{"n_head": 8, "head_dim": 64, "norm": "layernorm", "norm_place": "pre", "bias": "all", "parallel_block": false, "init": "uniform", "lr": 0.00622, "lr_mult_down": 2.0, "warmup_steps": 200, "batch_tokens": 131072, "seq_len": 2048, "dataset": "wikipedia_en"}
Each number is 128 + 24 x the weight over its row's rms, rounded and kept within 0 to 255. Layers, rows and columns count from 0. Numbers have three digits each. The size before them is the row's rms in percent of the matrix's.

# up: layer 5 MLP up, 1536x512, rms 0.075, rows 609-708, columns 192-255
# down: layer 5 MLP down (transposed), 1536x512, rms 0.087, rows 609-708, columns 192-255
up609 104:156110094092154136139145093096100137135099096110136138102122088135092155159153113176143140090156135121154128133105119156113105118149139121149154117130130153083144131111148117120117130122141150
down609 105:109139110123117170090129097132128144143124141093114133129131066120110158092116123123147159125109133078090135133144142147139133120080126083158115163131123090111092179159108131117095139114146148
up610 098:125117096125151115133106110126171173113152139122156165166162126160099115078057133104128131151094157180117135178110165146137129132144148124115138083172133100116134102150100151137126081165141131
down610 099:122082143122157111128106179103103108137159153153150155138107126109149091110137149139140072110134167139170105145088109134096083152133151102142141115107096124108145081123147118154107132107105115
up611 102:119157106134163137065134152122125113175148149121135132100162147066134095163107179128129154128081102109119107101115131079075143121095129110171102113140116132128158152121116133149157147120142153
down611 102:136122135119154154123151120104130096135128098101156125129113140159091164141152082131081147076095152119104133143129100078135095133092102117111140108104161110110160116103119140169130106159118168
up612 096:124160110134095113117182098164139128148088111119087150124147148102132132113123122160150110154140139119106185055144145121124121113104122163126145132132115116167088144141131110098123109116148129
down612 099:167103114129111118109117142136114116157107111098138130123172117102161144119158114162110097134064153113117110137160148155129124119096146119121128178156120138138128125116132124118141147103189164
up613 101:130102122118112067176072129177133099122163130117108109157107138115146133117107129120108137120152134133068122107110114138143116152095120105132093120125146150107117143175110151103107090124102148
down613 098:100121101145081074175131112098072126114106132137142145131124146126139128129129120167121129103099103120116089082159106154136134125101162091059088099115092126132169115135140118094108138131139129
up614 092:160145108126114090142137144085126114123156095125136177143108117114102127133105131148135077094105133162133120176143158085160120089107142158160147109117119192122085124126082162128154167139134147
down614 104:080114147172098147149123113110125124130121120148128141067131122184125183167133076149124156138106106111088163102120150152117148088153135101103139132125135141119136153104137151123122127151167143
up615 095:106122152099126126145134113126142137156131072130114153125173116103142150088138133121132165183146147090097146110120097145178101097130120143116148115108115110145061090104127131159136098144118132
down615 093:118126137107139165119113125172149140107108145161148132108107114101218119143139101138157135162116110120116119146130124132185109111160119111128163121151104165133121146096156151117118099077119142
up616 109:149138111125099129127081108136176164151163150157101148127162095123130114143099138123131155145137115112119110131144140143112102149123111141084106102140095163089131114166138189139149129161172127
down616 107:099152164156174092151125141145105129116130132157111110126114125112139095138104145161127142099160113186117143129117145130151135162142127152150110125105120115136139149123157131146164152123132145
up617 103:112151159101126109121128118079138156097130138118138118148166153167123137141089105119117123137132152137149155155141126169124128143114146127128112117143128091125122097153086147099134122105111109
down617 098:164107118137159102132128111146100106163076102094149119090070122147118110113086134144175153138099133149130139122136114072134150113128114152118153158140152139145100164123157168127128128120110088
up618 097:121125152142155176113106121107151128167114136163156105113137156137139112100132137139149118155151123112139106100146124139164163168145137127104119152141153110169124116154136119115095123126140142
down618 099:142123162168120138120109104150130075174130138155130081145125148170100110115152127143174168133133144114154098139142135122134122098081154118116155113151092179138123107142123145120120107104150130
up619 098:108121127087115119144150141112198103130119121108098141100128145124125118151124140132116154133148138136157136172162146102136160133067145167134147152102136126113133126064106088146156161162130129
down619 092:083143133161195118132146130160139143128132114140171118106104137131132148116129115102167164143117166119155124117154146146134091125146137110087100151140116115173135107142159121083110099131088126
up620 094:146172159098156076091158116145104158068086124093142128165107115092138102148119144103129152154126137129108136169157116127096121127116203099089136102149118126126113116143131133153141117152097106
down620 091:110134136113127115107111100116123105174139165097070067106116082125131125150145175137150103116187123132101120094152108144102137173108115164135152151097140164127153113100170116172091098100147118
up621 107:146132151161157144129138161089149091148200139167177101137116112140138128068165146130123129091126162151147114086161114157083135124119176093057146132102154137152138152108099151163124179142134107
down621 104:157149108104150169114117108158148119163144147186155129140140127154114140133132165160093158128125138094166137124107140172099110114152137123149111144113121137113126169122110152134143125153129144
up622 100:152087134148125111148100158131174155146098119126177126133080150134107063144147163126162144131179097112148115129152111139132111109103149123114104127164087127173115089129099116130107133078147099
down622 100:084156121101135129121151120116068122144114130125138115113157107142154143150127085155079116147084177171133112092123136154124150136160137110097163150119143125075118137124109098126156135129083143
up623 102:136136102106126121097094174094152117091098174143177103131140141119131146140097076093132130157108159154123117080142145123119109153112137099158148101135131110166142178130112138163156098079132103
down623 105:085130130087139142116119160154125144133139146099134170120135144155082148146118145111131096154171164143099115156126137137128067089146160122150148135138126164101152128135161119142107144212134144
up624 093:115127130149139169153119136110133118161146114101094111113139082137114155163114152109118130076157155100141167096104135116141123145111074116114132130144137149103156104146152119092115099130101144
down624 098:124107110140141104124163134102120136131151123136132136142146150111161133133141120161116162138095116099172145122138156122141119175170141153116121165147166181065120117133160107122170130103137153
up625 103:085156148141132099102175122120159124120145166114132157139164186120106140094111140105151082105087174085172118091139140162117161126115143074135110162161161146131159136108086122126100129116135135
down625 106:123178151109150149089116090146155119154106136123153143136123084122089125096135152100109136090118152142154138093135142134138109130137086155098112115129111075109186124063089123127130097124141153
up626 102:123134117130118139085124100145094108128128168142110122135136148116097131156090122136098115113103180151126164117104139095124145163149137087130094167163106131125130140143138141118108132125120098
down626 105:127138108109110180154098153095106172118047137104130152141129104161075138137087097109146161167142110120168107176081133141082170137115120133125127170116119090114108113103098123099135130104117164
up627 103:123136161113128161123090138154147087169166104129091130181122156131159091197139148141104094188177133106143121134127131119139124143082126115121126133146099107117108122140083134140066127110166107
down627 097:114112131142112157118177136157116163097163158112141129148145131127163131142101086092127106110125132108078101141136127167098089158124120163110117134146105123133123148115121116129077137144129137
up628 097:147122134122123090123135132142166113141089118129159139141172107168103118135134120123117123071145119138110106129131128125123119140053139117103077149118109120088119129160127134116140112140133113
down628 100:112137124101166130151122135125154139148156120162124101141142161124131104140112103073132094155128166092097148117166158082121103092164141124181148124177122112162136127139162124085150117105078120
up629 099:126088169117104140118132099121085138082090127115127121115161131153080131149156135113129118098123140116147127166157141152162124094098099183177109143199160110098111141152101180136118164102139118
down629 099:123141154098136165117101104116125108136152172117186137104146150138111143098138146127102135157128127121125164145157138123098168141126114159115119137136155107145151100132128146132157088117134153
up630 099:134140126135087148068101132135107153131138132118120096098129122147174118118130145116110085129126139135140112142130151132123115112157128112137159121109129125137135126147115118126124106143133104
down630 099:166162122125166145106150098111151170122154162161121116111139106133149133126120147158117119082121139077125129075181113159135121154156161102138121147119127099192139170139111116084154121084069116
up631 096:116117156098144131089100096144136142164140130146115118132134148141108133127113099118130144069137135150154130126159094150140122113130133134172124151110156154112149148115123173061156122141177145
down631 089:153140119140140128138128164135106086149146120165122138181143086100115148164136113164110108129158128118165086168103160180141152111105125157139105113116131128109142103131128085134144113119150131
up632 090:097131183117136136130158147123137179088122128142095078109152096120202175089124101060115131090133149097119124134132159091157113125137119161115175094141146118154114132090113092128149131135158102
down632 093:122160126100122146161147147146127154106132131131130138126101109148098122119120098087173144123111121111125083159125113158089145165087155139134145136119138119064105151147117109124131155127103128
up633 109:173112121101128116146149094164115141185116129116129127128154137149062184143105162130160124108133172103140152114136156111127112082125167099112139110142097133112154102115139125137138120091135085
down633 114:149078144147111142105104139167140101111131109141169119214110130102119125062111110129099145094086121133124115122116114125140179149149135098140149167125099113155179163163130090114131127108137072
up634 101:104119107109139168179136169126121140135111121106124172123142098141119117144155135073136122155143101094152113140191222135114138108177130141099103126151109102115129149114159158088156165147143137
down634 108:132150118108167156130127131096117118120164119116125115135137098147103122143157124134102112108167161122121130165139133150116152139164143126117145149127112119151155182113100109106139114077105146
up635 101:127097120141128125135148096135088130155074116094118163143116108139110137140144097141144152113119112135135107136139133154113121116140170152161156208130130128146158138121121100130147138102119182
down635 101:136108097146126133104065106120133155105114097136106122130141176115130099096110094101143121119152113134139084132130148135163137148127138130135129083157127147148123153166128116139111140142082173
up636 103:151158102162127165083175126139075127144123151142171103117101113097108108108112101141146187128176117119143164151137166142087152114112153103134148145100107106142147137118113161119104131106143164
down636 096:148140155149136146145123146115159129124113148123100076111157171116120105156135129119146158108129103150115144095097169110159163159143132154130128092153125135146142125132121113114126149150137137
up637 096:108167144128127128140131164099086139133132114107098162083098099151097133142114155115129144128126085070122121097113143137102132089112149135103113141112069075111143152111115116145119131128137114
down637 090:121149131113144144068116097158136126140112104122167152119118106096187112100087120168075089116162161138140110160162117118111175145122106089126148120151162133133144137132129118132122211148104100
up638 097:133178131164164103148149119131089199152139153146133122132166101153136135165108154121170123156099151101101166100156158104110091151130137105135123102108088159123156147120140122157106123120114126
down638 086:166098116118080080096090109150166135116137132146110174146141118107119130145057085123115101125133144132131105099118102122100116141190140111092110145134099134073174090149138117079128140158156151
up639 098:146154110097126125108144111113120120119082144128129109077156103068161116180141106113143177145133120127156116125149103106139123143097152102172094123144141128127156145120111136103154126137178123
down639 098:123160161189135129103083114084149107088135116106131126090133147141126139143129124125158156140137109103130117135157105121152167143120129118089090130092151106077100142121105125140177141134120131
up640 102:135147114123131107135101104123130143141138135113124101082119117135130068161157103115136110147126132132155158162117155161101143158116145149110115164145117140081114145125133136116140165156107135
down640 099:090113095147117106151128101166119106140130219108119091114112114109124192118125134124152163114150159137101146166111129114137124151130125087141129127143144139147123122109152114160166142146146163
up641 103:128179140140114094123159071105142124121120072125099162133125142130101121133101160130112090144163187108125145111131162118123150123158123140142158116120140150152130111116106138072109096145131136
down641 100:103094057124141122096124149153139131116093109119132128118112120151108100121101177131188120161144121140108130116102171128109131139135122153115153168130138150122142099164132100092099128099118158
up642 098:145124138131158142175114135077135136080144106147175118096143073137121130131148114126108161147139115087088160109147145086123155108145129128167133110134158125124088168086119093163105080133116150
down642 108:148165128120125133146140066138148163134114137169157072112132130119097097120123131154179128133095127098081090153136146135159122113204149108143136121103133104108118138086167145130116119156128132
up643 107:102147103117112124109195140128113123121117075117148171144105133123119138153127125166093123141082173109113125172119097127129139148131162125186169131108136099129100114127116152114148135137099133
down643 108:112135110145122157141141168117131159153145123123113115110115126133130130101155106150138125092110132089131107134127139082146162107109152125148166120096132149165127118137128147165115133116143149
up644 095:147134114112153138148164116127165176070120162098125107111146134110113108121117174111167092124133126126160116125117131122125126129152121122125159139100095076111122169117160145106096104098120127
down644 097:079147122147124140055117141122109124132110129141124176138150098147154134114124119158110112105115137103146174102121134103108089104116152146152088117129131142128176106169104130137188101107138137
up645 094:138139132151151151104126110116116125115178091153129105135101124127143119121139123183104118147150144164092161135085150158131114118126113141132092126136209133114115183123138089125116179123154136
down645 088:135106112129153139117113133156135110124134145165165139090092130111124158160147118136117103111079075102178130119121127161106097132160117102124155136120144175091099150137178110153139134125137157
up646 094:130140151156139161137111108121156057147123107122088123140117110161129162098168125116140145154116151053182135121186121110168097157107098083126157090143132146131110140125119120110103103123178125
down646 092:158128094158130130101147104133104116098131131093121111132153119129119136125124143109160134139121116164101109117091128099087127114124112146098110154146166129099094139123109137151116154126110124
up647 106:142119180132128146105111163098166103116097127155112109125147157109127151094118139072095101194117127144125109148094135170124149112154111113141169141159162143125073140108116167186151116126152116
down647 104:083147097115117101174115139132123155091105147135123101144101163119154142153138098143114160128101124116112132154134114146148145137150142150122176097146160146126157153118124114111141073140156154
up648 104:120094118139096114128157107152138138094098134145126124125165142118154103176129079143111125130112149133111158111113115145149119123142079157116138120174171138176126186119137116118153131144147136
down648 094:102095196096081089167159133117112139107120096143148135113146112112171152145128132125118129179160109155128108096148131090171126117091145125141097121149138104116101092173129133090170164126156110
up649 092:107163164092152115142119142123088114124087156133140140091083140092111118072136121129131177129126094095110119109142157108116098142126125115092122119125151120092134134150098155082152153108087188
down649 093:086132140099124137127152112114168144137159088152117112166167140116147108129113115100130123156137155126182118094102153159166158107124152118156128061108154161121130174118135114147172129150175105
up650 094:151170122139104133107148108138150112160084128131085122122139105131133146178127130107104121119148107137115121134121138157145105074115153129111126118123145116106118116156128129170142146121179105
down650 096:168120115120143128108156092090143154156117148087134077128101115118132121147115120111072116160115119134137123158124097093135128094131129122119158128094106142120132095158182141118151133147079108
up651 096:138123095166100122150145139084113141150158139128160128114127114131118129139136134129133096145150126159105126145148129166119152094111129124128135151112142116125153165138110165146149110160133162
down651 096:110106127127158136120134155170114119120099162161104114156131146141152108134136136143128153116149098092116135122112108138175109131114154178105124122143120125133114093161149140114115131124127123
up652 095:134093127148071138162136104081121156154119131102100126109133116106151139130104113130099152138144119135074114121163135137115105097113103108121121158140132121141131104139129101117163070136123179
down652 091:138168131096119099119155157136121126125127127112144087145148136136131146098125144148134130084139181125107141144142130100094149164123096100126125106147141114121142089127109146110130127118106125
up653 091:118131163114140141112124115110099107100123109115149173107093169116115202122103170139129148186101130119093106152146073125134167116123140095101141122109058102172121120085090144106143127113121176
down653 086:138136126152114104176107136150155114161135169134145101104138131143094115090156125152157094137145162121141143110099113109103108138133136121134078130116144166144132111119126138106140134151114118
up654 102:166100176140117140148104120129142088152191133151124138094143090098118117136156146133131150137136117105159114106135113113125164103097099103128130163144155098158127121148114153109129133143090133
down654 103:128110113140114165140123148118156171148139115150127087091114090119110144128122132110116172105123158113155119167119147108131133110149109131144194124147185145135144132131093143108143150154107127
up655 093:154146159156116145153110137136073138088113117111110140141104119092130120122107108120166167140108150098159156116091147132116162098131104176148069147129135125117147181122129106076118124086118110
down655 092:124088107130072123079118099097186140170139125185136130144145105124145106128162123102090133106092125096115114110115101144130122148098096121126162087147145129177110117140125143131143104127114112
up656 106:113147143155146067091140126096136146126132126112104151111130122168148132139124116149140120174146160100129135110140143150099135101100100127142137161130113139091129138100057130102112119147114151
down656 110:129122124146145147127125225100128132117112118134137099131101150153126130134107165100088127132172091160142126131117132152153127132096079129138131140149150101158128136133150130154080107135140079
up657 097:177169118133107151153140171079097098192177131120119099126119117137137069127159067140166112119131099137142111122166112155171141089120152105140155092122086101131133142103178151151149136139137096
down657 102:161150098121118120120123083116104125114116184142117142141163113127134172082114151135089134118116149132155117139116130132112101117130102125108127134154137153139110124173118121154173097106135169
up658 104:118128136132085153107131142130120153124156168105112133126122094100102152123115074104105112139154144091120124121101155125117144127148073073122129148089120109130167063123090107143141110124129117
down658 104:117158135125170124190080105117143127134104149136133137112145096179132140113134148085069144145113159121150200113094144151138148131140127154105135125156162116150141133147091130108084109135155129
up659 102:116101105125151143075124161138118138089137125119150119139140130151164143132127127161151121114126101158119124097137122147110142140096151119114091114133130092082153100085097165096128119100119129
down659 104:161129125129124106106133131129071140135110097153132168169115114159107131133152139141096153129159136125134178173142131126106122083128109127092090123191118159086134117172114142136083149133107110
up660 107:135135144098169131122083147104116116095123170146108161144167083132130163132124117120111095145138144171095148119073122148106162114143139113191141124123139124131145138125097134129088139120129082
down660 108:124097131121155115090187135102113150124118178121146134142153103132123131092138089150129134103166174156114118093131131138139126115115124095140138171155121134135157145121131134122131173134156083
up661 102:099122122120156129131116141092135141138112158137088149146150121105128150140127113140137112089147131122102129126117134137121126093138104106158111116122124086145136134143095136125151110111133163
down661 111:149134161113133134184155101154093143119134116117143128065135131081117165130098111149127159147123092125120134122154197187130138097115142128126125087117096140146146099118147143128117085082152099
up662 097:115092133131137110087175139116121073136147094183140129108130129158141134135165128107126138152130149129097098131113161132139088098118126096106135137110118145161098163077119120164076176146130134
down662 090:116148122160143165134071164118134141127156140120142137134162106155141109148100081149126141131112122140158162085154139147147095127133126170094102123116117143116137111163114134129151138181133121
up663 099:179144143136152142073160138134167151114129124162136153139119111085094125114073126108127122129149094125145125126129089124100141116109105141180131143099095149128111142145115138114152161128139149
down663 095:118107104070139088116128166167122137147091130154161118158093146073148084108126104085075089126182096170131119128104092117147138120104120138135144131077104101138127138156150154138140169109140112
up664 095:160140168128148136156138126106146136098125173135141148164097154152137160111124115102159111132164128144158099149133073160130157108126115126164116085147124085162101108121118129103179099105135120
down664 090:159093127121141160142117156100122136114092130140141105098130076107126128152132155075154149120139117150156152120167136112127126134117138107132112118104141114137105160106118161089134138127141152
up665 107:132147126125121114101107123120174132143165181112103107103114128127149138122168124113160131117122145149113117133156090169109083102121130116140142114124141108145120125146125120110193140120218103
down665 110:138141114131162172135127118139107118083125142132105111143125125158111161085171144129114098133111181128119194146121108087121160160163139131133107141138132155155118133121123145135114144101121095
up666 099:136114145145112122129120110095130106158116184087074141181111146127147144092168148119123124133101109120176105138124178125117154124111184134101086147166150143115143114106090168120121097072153089
down666 099:164129128110105142144120134136124091099155151126124125110165142082130124157115146149160186134184128119128119133157092155129154132139097102134142134093103162064118131118121112136097141112150112
up667 101:155112085139147103116138119114141134117160188136149145131120112097134103115126138136138141146140135167155174139140121150099142128119131171157138155144137135131136124115119088102118138141123142
down667 100:168129130137135167085125086116136110097127166102147125124104089113129100151136141140124122087126170080202078159117120127110068136137147104152127111094138128149125132152150123122126130129104091
up668 110:096110132103094119180126107085114081102118166129122107140130087114091153125109151140119153129112115070145166141120133118081108146081139143149145098130134139136110111122114113127125172119144178
down668 118:112171144124151146147144111127085110092142123101098081143075110105124135119144160177153126132109132138124146157147128144121112142117135073130123122152133141144155120154109131141150098080148128
up669 096:116118120155149100103155128083108119152109135110159055107144157148135118073124114123124146117091141113127148169121101130111091115091129171099160123137137081160127114154137151150104110115127115
down669 096:091114131142153095089131152154166129107095111107115097157107098125120141128124117184113103144164119115147122125184139123112175137164091098130108161171101147131118134093130121085122151123117167
up670 092:160096138127190139123149169134165115129145116125145110097151096162126129115108133156144154101104179127147096098125100140172149106129115108104137127130078131106138111101094116140087080142119095
down670 095:164118117144084125125077135131131118087138110117117115168112110114111151152171166144125152101115120186150162111174130146083147156168110152152132114122152073107098116132157119166166113106106152
up671 101:122129108132120136161101146155143150119110118112124104095150097104115148126126126163135161129175145148125143119145111079163116152113114154145120138115134127134090097107144101134132108113109169
down671 098:121143110134103138114131122118161165077128121158111145119134153106133101096156133149126107108144137114155098155128131123141100100053128127114098132136151142142173166140134142094137114140116119
up672 097:160124134093144138107121072162114167116157143129141142127156135104141121138130116160092179159136128136128104117099144123109065176118133143127097102143094098095126135140128143107143092084134155
down672 096:110138121166165130083124096147122123135129202135109148172100141107130116192178157141108146097127117159096083098107110148156122173135073121074110089089152125078113103147117125107099120075104113
up673 100:117083130152097099150133104108124070157131101117130176129124169148121132082110114112131140111145153136112168186146136128144118153122096168145152106132136088108144144099114133142157100161142090
down673 101:110093119160125142190111115166101147124151110103172098135134109133133137085098165117148152101120135161120160140171081134128127112127082103152145113154064098120109113139141128126100113129102106
up674 103:127140117111115134132151127110154149106123144086143114129140151107143113144103151160111135139166115117119155086170152129129121129103140130152110155120116161128099108145095143152135111105129150
down674 100:163174134133135123122120106113137094122097107076157141125153127114135155130127138099119148089153124104166095152117174146123092127144100091146155149168119164113110121138135109113133078097124130
up675 097:161124129125083128156121079124154095140118161151113134134107079118142156120138146132135112118118149140108133109126129136129181130126079118117125119141087125169138090127141121124126150137116144
down675 090:111135110148120131107147140130118117162159108124103126136148173124181129121121088147142163108136159158132107155158162103129112112090207111166127121109131144130161102116132160182117156116157144
up676 110:090117114122130126123132115124138148119146151107172109110107073100091107108118171088145117130141156110121114111168102137113123113151150118114144111126145097142158150106120165137125132165159187
down676 121:154166122119154135129122094138158115165098136081120108084118135147085171150187157116110154154138165120111134139127153111128115134109070144143161117122122122143136166117143143142096153139150133
up677 128:156153178130140126161071158156130122150116122129128119093134108101142120144137117116126123138107166144111126157093114103099185082170135095107156151108147100105128115135143091115124146150085144
down677 130:161135090176142118114114150108096156140106115147103136132129135145155069097129089112126178116092123128115154121122090106141188066168106143098159142093141136147119095155167065137103133114096138
up678 100:151137134128106164160136129169133106162131142126100090135164129090130106130157124137108154165127106124111125182138147117154130142137101119140145147102112109146151098074126156137127158097117132
down678 097:103127101152105094099133138186170093153111147114116109132119179138142143103152121150126104140132155121174105147088128146102127138137089144099150181171143110150139082095185117085120127126186154
up679 114:106142141159130170107157129150150118112093126146096121122123160132133144089143109079142154166120157155130088091156136140096072133140102130156116114115134118105130158125127105156144115125127164
down679 119:091160122154107123134161155125106135159158101158127118094149158129113127138171153120161173111120120093162076146157119111135142139123157103132092107116185154125108106102108122135104176121076125
up680 098:152125151124129091143112106129094147172156125172140129125124143149100170153110110131125086132116176103074089148109142125140086141089120146165115136115129085110145072120128125104148148157122098
down680 100:142136124140073127104162159111148111158115090126116146157098110156138112149178140135096160118133116105161119115170123165126114083140104099133127119159090099150116111120108078164091134115161109
up681 096:130157162119116133123131134125136141096117111134108098106150109159146094145120117144096111130137143202133147126162201153106113119130147131103127170105129119112079117129082146151085134154127098
down681 097:102124138132139141152156123110101101155115137111107117135122163144090128135152102098131136157162136135183158122161130121159164086082093133148145120152146152131081144149082115159197118139142116
up682 098:121149098121137109131099122127105119143108124128131078050160099102080091131084122136112100139119191102113095159145119175120127127152136119133103136112145101111128131144098149148133118114136137
down682 101:137139127139120138101113187121151140157136095099150142100140123115130102156177117174129087106127132130141114120184136132135098138152117138137094105101142133137168117191101131105137162152101170
up683 100:153130154124153091151169152144121104130150128141153132115133158127113137130103078128083072118110138174147122153119125141117146151084099124163154145113117107112140133108166159136159115123118107
down683 101:106136129127146120165096134122135095157137148141154126118119151136121099127103160170144105142147145166172135147126108109150080098094118148124119129149123122138151107142125118109113190135182159
up684 106:109088142101144099107087126112144156136163157083166140089135138116074083130121095162121126163129127137092111131136109105106141146181126145125147111152131136151149143101108125130129180098102121
down684 105:103096154084177132123098107118149122096124128108161140133181132115101068119128159155158125128165149094120117162111101110115127115103100120143135074122118147151127134081099091091150155089111114
up685 115:120110141116123100124153151155126161151132141135155113136143126101109140156146117112149121136130134135121126136137126100124087135111128123164123090119114135106128106142150172122079193140139096
down685 114:108112074156133131139164162142104133092177082133117155154119125088152130099143140134143154126147131107081148142175142115127072160122142125130147145114110119115113115121190176138113144111112108
up686 096:133140123117169111093085123156130162117111109132140132118149152143127117163152132105088161165154078159100173127146102145121119098108095090153107118107085119152136153088119099175093185127131159
down686 093:125111106107151144122082108139160103084127124141160124131119131099183094101118105132141119136089089152119178121124124104153111115096132068148103099104098170088122129153135101116126161104126165
up687 098:138113150125085149125119120134125137136109127119083102121152094139125128142145149092176118178124102105106132133126104079144114151141127122106137110150154131126095127172102070103125113177146133
down687 098:131105111127162086098142090125104135105119130160137145169102128136101086101147132101122141139113125138117101146132123085152150202119083133122132117162160141120136135164100099128108131100134125
up688 104:138128120128143124113131106150156089102115101096117138124134120135124140083132159108139116159130122119141106142109097132105128142179093189098115142138188122128140124129128139177116104111112133
down688 101:137129092146138087079169148148133122132087129099102125125081111158111107116149196155116119120099108117137110134119140103116109143149097153136121150175110108138112132127149122141138100114078111
up689 102:076159149093129109119137127115136096075130124093103154106103113087157159047133140101137121122076135126130087133107103145062143117121105103158102112148108160097134134104118121134179122138129110
down689 095:143106151131136072130149171150130126142082137111168142167133110148144093166152104160129142093108109116138148111075103147145132138080112106128165089112176175109160101136175113107124146096168130
up690 095:163150098128099154118134105102150132108129130141120089105123126113139134155132104119184178129113118120178151161135118113114185154130121125157118141176152157128142090146167082147099106133075150
down690 095:110118165160080169086125122078123069150123169112114167132151143122096150120138122167109112201133156165117150128134145135137122107130106173082077115131132069130142117143140118136088145124160151
up691 100:132152135125135103128149114140153161108168168168124192131120132088139095102133071130100142098119128141145106121110125166118141120187116145142115134125127139181128165156127133151141145132114117
down691 098:147153135067089089090135105161138127071146130174154151153161140133076120166098137093139117117118135093138129105166170108136100110128130077143108128148123091150113170158127098138134134119113104
up692 103:130119140122074133125154097112106123110139099092105109100095119120118132135129119123158104116153129138147120177126135116130139130130119137120162128136107140131091141134169132098124132186128128
down692 101:135125131130138137095119084089157124134163112106091147103116123152120146143147107166169122087143105161115139136141100115125133157121123165129115168125094149120117124143172138122130140124154121
up693 103:088134157123101134128116160146135092183123125147132115094123110101126119134168115147185102124185150138098135137127129147096151103119121117129159165148116087082151107097177077119109174110173121
down693 101:121121139121103080129121142142125130115164165136119106168117081131133095150169123107185135062157159179138131167107132155110123106123122120125056148163151150157110126136120178132138161131134112
up694 096:155137136163153120107144131113138138146178145099115114124108085126158072113150104137172115159120125137124102121124134111139156143123107146129122121088130171073084133150097153121140120158130154
down694 094:102139111160165105129087134111099109135099144189127146114097122166141133125140094118104139127120166159162177139167114194135122094115142114104109147158135099077125104131126124123147147173127106
up695 097:147160139152170106111120067148144103156165143121110194147094158103119167136109134096136159104135134097160111119122122164150135129143120097095106103092131117143141112140134151089122123156123159
down695 096:132114106106123141143102081092136166113117124151098148160048142168119159106114111107141098162135148152122177132109127117106124123102111143152170133087140128182147139107108168100143111130123073
up696 100:090112139104132102094165131118128137118118138150159110139145141124131102144148143114153102131150102144133099102126188169118159128147154082127101115212142114110111099115099143140122118129174083
down696 107:153142109126118115067124155141153132105149143182152078097125119108099130132191129115148099115139131142141083110144128163101145128154135146131097145098164179112128178120164076117123126106104148
up697 096:148121186097119131136163130162137131123136110121104135143160144117179136095156153152120116143111101094159134125140129174079120095149155111155109099118142080100127123158151097141121164127157111
down697 099:080124087129124139100151175143078091126113115118147134160123136144094121122113097133153110132188115146124143117121112139116118107115185137162151130143130133098207113123121137120130158144138134
up698 092:111113157150118135144132127082099146135156132107118101142141152143157109093165126123171075148137119112152099148162129126120167110106139127084125128146120138160125192127136103113117147153115090
down698 090:160152116094143121142120134156143133114132113143128115136112207138114158150138112131156161114143129157121115153104134137116122118163126127154165126144124123117113071161166120172169150134140135
up699 106:095135114168120122150137086115100118124121166112139125128154147121135127144128122102120118173117116113115151121119123163125119129139125090107134117120113104103068150145153131143133124109106121
down699 100:102099093133080130145127106155111122090122140115109134146120125129089096121124151132139108141086164118148149086130114148124126146135135098144119144105178109144111173112127147135096113083102118
up700 096:119100121128104163107174114124112106103151087116149078181094119146126148152113114131113102098121095130177127148118137111134164152144147116144103127126137166147088090084144142153093087113162126
down700 096:114129141158141132104106136142166120098124132173141181112132141121155143103136140128104153158141135134172150101101162149132157115094104120105146121129114133113109118152058142145126094134092129
up701 098:136112148116130138130139108133180118136136155132159110115209153140120119108130140079147126133137169084134093130118123146128096143086123099135106166102106114118090178173114062128189119144117115
down701 101:132117112130156097173110168102142157143148143126158205177128154108121116106139155137101107109138118138139104139148095164113104123116138167100113117138132110072163113104101176147106110115143157
up702 097:115116103165134120165145123178139138147116159146152146102114110094133165067103110107109127127146134081175137131123155141117138156168118109093128104128105160129127127148157116130127084131115118
down702 098:126092112144139087160120142140118093134089107072177160142115146122138144119138083123126116128123054142104105176142134107139140101105082155138159110140136113099121102105168145136073127127123118
up703 107:148130096097127075134120134141146102162126127116126137158158125121134108113088117138173128105156141157127125139129100121143121124120141132084094166135122162078118127130082126149097121142109139
down703 103:112140119131149115113094095108115131129119162139157144130122116120126082173116098132099129126119141130151058151140155114133117147145145099136144149140151143139078069111140147149176140126187152
up704 103:115148144151111127149148155156100136077112165123153041093090147069167127153157127129128113125106126155134079159117134137103136145084129166116101122114160103124096154109123175139136104152151165
down704 096:128168123096140103113161136110099144108122158139135103173147132123091154127075113130098127125131098134112132149118126121158121108113114132103154102113193167106101142126078121139135117096162092
up705 092:134133131172123088153131141146117172128114128160141140133105125134126149135130101139116080152103116110115150104136129120075166116139130173116135140102148100138150165074153113133137127165143120
down705 097:125123137155096130140138144106140145111152156122102128128114145133103105127105160115130124143118148101131139145125113178139125133110125136150106108061106110091100124126095128133124130136114125
up706 101:139102098151122092136124118091126170170148105121109105134168120147090170125139155103123105106129115125105166142158112099120147117104101165141127124162132143090114111141120163120103156170091110
down706 099:134107126139112152205131115151169164110087103094139152156114145114094112141105105090150126155093123166126145126144159119130136116133094128160162160133180100123142133112152110161102105156140109
up707 098:098135099119141128110147103125097082119142130150157133144146142138144107154141136133079162110129101086109104146094089112110179086100107114152134160152120124118128102145169142122134142118093126
down707 100:108161103091126096162132121126146117151167083156123136138101112120154108109142125157109110145063114174125131119101130146161079144134093167119109120098133132119126111154153139140141099114140112
up708 094:125125139124170101184155126101124144150110110143147105139136111164154111136161151112125116091129128139164142106139136175147124106132144094121105090124131161124139109160114107032169110142142107
down708 101:134108139161101155134137143158133133108098121143191158094134139136124115090138152109133124134136166143099122130124120095100116147104166114118136138150138118110181103117108131139114107137155176